From a checkpoint of a small transformer trained on Wikipedia: MLP 704 SwiGLU, rotary positions.
Each number is 200 + 30 x the weight over its row's rms, rounded and kept within 0 to 999. Layers, rows and columns count from 0. The size before them is the row's rms in percent of the matrix's.

# q: layer 19 attention query, 256x256, rms 0.0686, rows 228-233, columns 0-127
# k: layer 19 attention key, 256x256, rms 0.0674, rows 228-232, columns 0-127
q228,152,195,184,201,193,198,230,155,264,173,153,223,203,224,172,216,169,203,188,230,205,125,220,211,138,179,164,164,188,174,196,190,189,197,226,155,254,179,203,225,144,187,167,169,195,177,207,190,201,149,187,193,182,214,156,237,144,149,225,165,210,171,183,175,195,169,237,183,235,202,196,196,197,219,247,177,150,216,212,161,215,224,128,219,192,266,169,191,208,129,226,176,275,241,269,153,180,171,178,179,190,195,175,233,210,214,189,215,176,185,177,226,213,186,203,238,264,200,181,163,193,197,244,149,201,160,190,233,253
k228,137,154,166,185,202,206,205,219,176,200,193,218,199,257,202,231,222,209,164,189,182,180,204,213,56,185,160,190,200,179,181,218,196,188,233,183,289,155,176,197,161,215,262,193,150,238,213,230,258,195,239,181,282,190,146,191,145,194,203,170,179,161,197,224,260,157,208,218,199,215,226,164,177,214,201,195,194,204,190,185,215,204,139,235,213,195,195,171,185,206,178,168,237,190,251,178,159,194,188,177,183,188,175,213,160,177,208,202,181,236,168,174,145,159,177,232,188,196,185,202,165,224,184,156,232,192,146,212,196
q229,146,217,215,216,195,206,284,172,172,219,255,140,174,171,213,222,202,195,216,223,175,164,208,126,234,228,185,265,169,244,209,209,265,204,177,181,157,195,230,177,211,243,194,168,187,157,220,221,168,232,221,175,215,225,154,150,194,231,196,180,214,210,202,203,217,183,183,193,159,202,196,180,205,128,157,174,221,154,207,198,215,238,238,194,209,233,188,174,161,216,239,207,171,202,203,233,225,175,219,172,212,190,186,212,177,222,201,182,245,161,186,259,160,180,246,192,216,175,180,165,232,210,193,152,181,247,167,211,206
k229,140,155,172,221,167,167,187,233,204,161,217,218,186,176,187,210,181,249,206,218,190,154,214,197,274,239,228,278,165,183,215,170,213,171,199,204,193,215,220,172,171,189,196,208,173,170,191,237,179,220,220,129,227,201,170,190,195,207,210,143,220,166,223,241,278,167,205,202,165,178,212,144,155,226,183,172,205,132,173,192,216,183,163,197,220,206,225,204,177,222,242,236,216,178,186,234,219,141,191,128,219,238,195,249,174,189,175,210,206,169,199,216,186,159,205,163,218,213,179,199,186,266,179,190,201,195,185,226,146
q230,153,177,224,208,207,253,237,146,251,244,189,183,151,189,216,246,210,227,166,223,178,225,176,188,184,199,159,196,154,161,179,207,186,214,261,220,214,183,190,207,170,270,197,228,196,210,209,251,188,200,119,171,210,232,229,151,159,123,129,199,206,216,216,150,183,227,237,213,187,202,233,156,185,229,160,187,227,185,223,237,181,219,211,179,150,163,188,200,191,166,188,236,181,178,150,182,145,216,158,212,220,259,167,185,238,199,183,191,153,212,182,187,165,260,217,165,200,258,192,171,151,178,157,224,221,191,181,221,141
k230,145,180,161,196,221,209,166,224,220,181,233,175,197,164,255,243,173,208,158,199,214,204,200,206,166,187,171,164,218,209,272,192,215,253,202,220,185,197,212,210,191,212,206,207,226,202,234,201,159,185,141,151,230,179,243,180,186,110,185,189,212,231,163,157,163,218,244,163,220,138,152,150,203,174,164,209,218,214,215,203,109,195,236,186,161,200,173,220,197,197,166,200,191,177,205,216,181,246,158,192,227,188,222,228,255,235,224,187,212,209,174,231,199,242,198,155,194,220,244,242,213,169,220,192,225,231,162,180,148
q231,150,254,211,236,185,213,290,184,228,203,199,192,167,229,165,173,222,207,171,201,198,204,160,189,188,264,226,249,173,209,131,210,173,209,220,198,192,189,184,187,220,232,167,254,189,184,186,168,172,210,190,191,207,231,226,201,195,183,204,196,229,155,157,239,224,189,211,230,184,164,220,217,159,246,200,278,172,157,201,223,220,265,155,197,194,254,235,182,224,214,175,196,213,221,198,229,198,170,199,209,223,218,193,196,195,172,217,211,185,218,199,154,173,154,235,203,216,161,126,197,243,180,199,145,206,252,209,253,234
k231,142,252,131,235,163,185,193,205,183,242,195,214,187,231,203,201,211,188,176,238,209,187,173,201,157,217,211,257,189,190,156,206,178,208,206,219,182,187,207,175,184,143,206,239,146,166,252,198,207,241,202,195,191,153,185,149,166,196,221,195,214,207,168,185,179,163,241,198,225,193,203,137,174,216,193,210,230,176,190,217,180,255,242,160,165,199,225,172,191,204,181,189,175,147,225,162,201,198,173,212,235,207,249,206,233,168,208,234,220,229,198,213,192,200,210,175,215,165,131,180,189,232,147,200,314,215,223,178,190
q232,143,171,151,157,186,225,144,156,195,181,187,256,236,190,192,120,262,223,207,195,206,206,199,190,206,231,182,234,146,156,221,186,192,175,231,214,163,214,159,218,213,158,165,236,208,175,160,214,188,234,247,212,223,158,170,204,205,214,224,168,223,103,179,203,218,220,190,256,203,206,203,143,202,221,185,164,149,175,211,237,192,227,212,217,207,203,188,189,182,173,136,207,216,159,221,193,222,174,173,236,189,219,204,211,212,176,200,208,190,184,199,196,259,177,207,135,209,184,163,197,182,215,176,212,262,166,225,185,228
k232,137,211,187,208,186,213,194,206,250,215,184,212,175,207,242,108,228,187,123,242,217,235,176,177,237,248,180,168,201,165,199,203,198,187,202,226,148,279,129,195,231,202,244,206,248,181,186,183,185,224,257,215,226,176,201,174,243,203,215,215,239,183,154,223,225,179,180,240,168,209,239,215,212,239,153,173,184,225,235,200,180,173,217,204,206,173,228,104,231,184,226,214,196,176,182,163,199,160,168,273,216,182,220,211,228,187,223,181,204,189,222,194,224,202,221,202,249,166,214,211,214,227,182,212,219,214,178,209,184
q233,146,176,208,134,255,192,230,194,166,213,234,219,201,231,185,161,189,203,222,264,216,186,190,234,244,185,188,185,173,199,221,205,182,181,183,273,239,273,249,209,167,254,160,182,155,175,239,200,183,208,204,236,186,182,203,215,209,198,214,195,199,200,207,209,245,143,231,218,193,189,187,224,191,183,219,148,211,244,161,279,196,182,191,170,223,211,220,208,200,236,161,217,227,236,233,206,202,188,242,226,231,234,177,199,263,190,199,221,180,194,152,148,260,185,181,244,204,269,186,162,213,217,210,211,180,212,148,180,228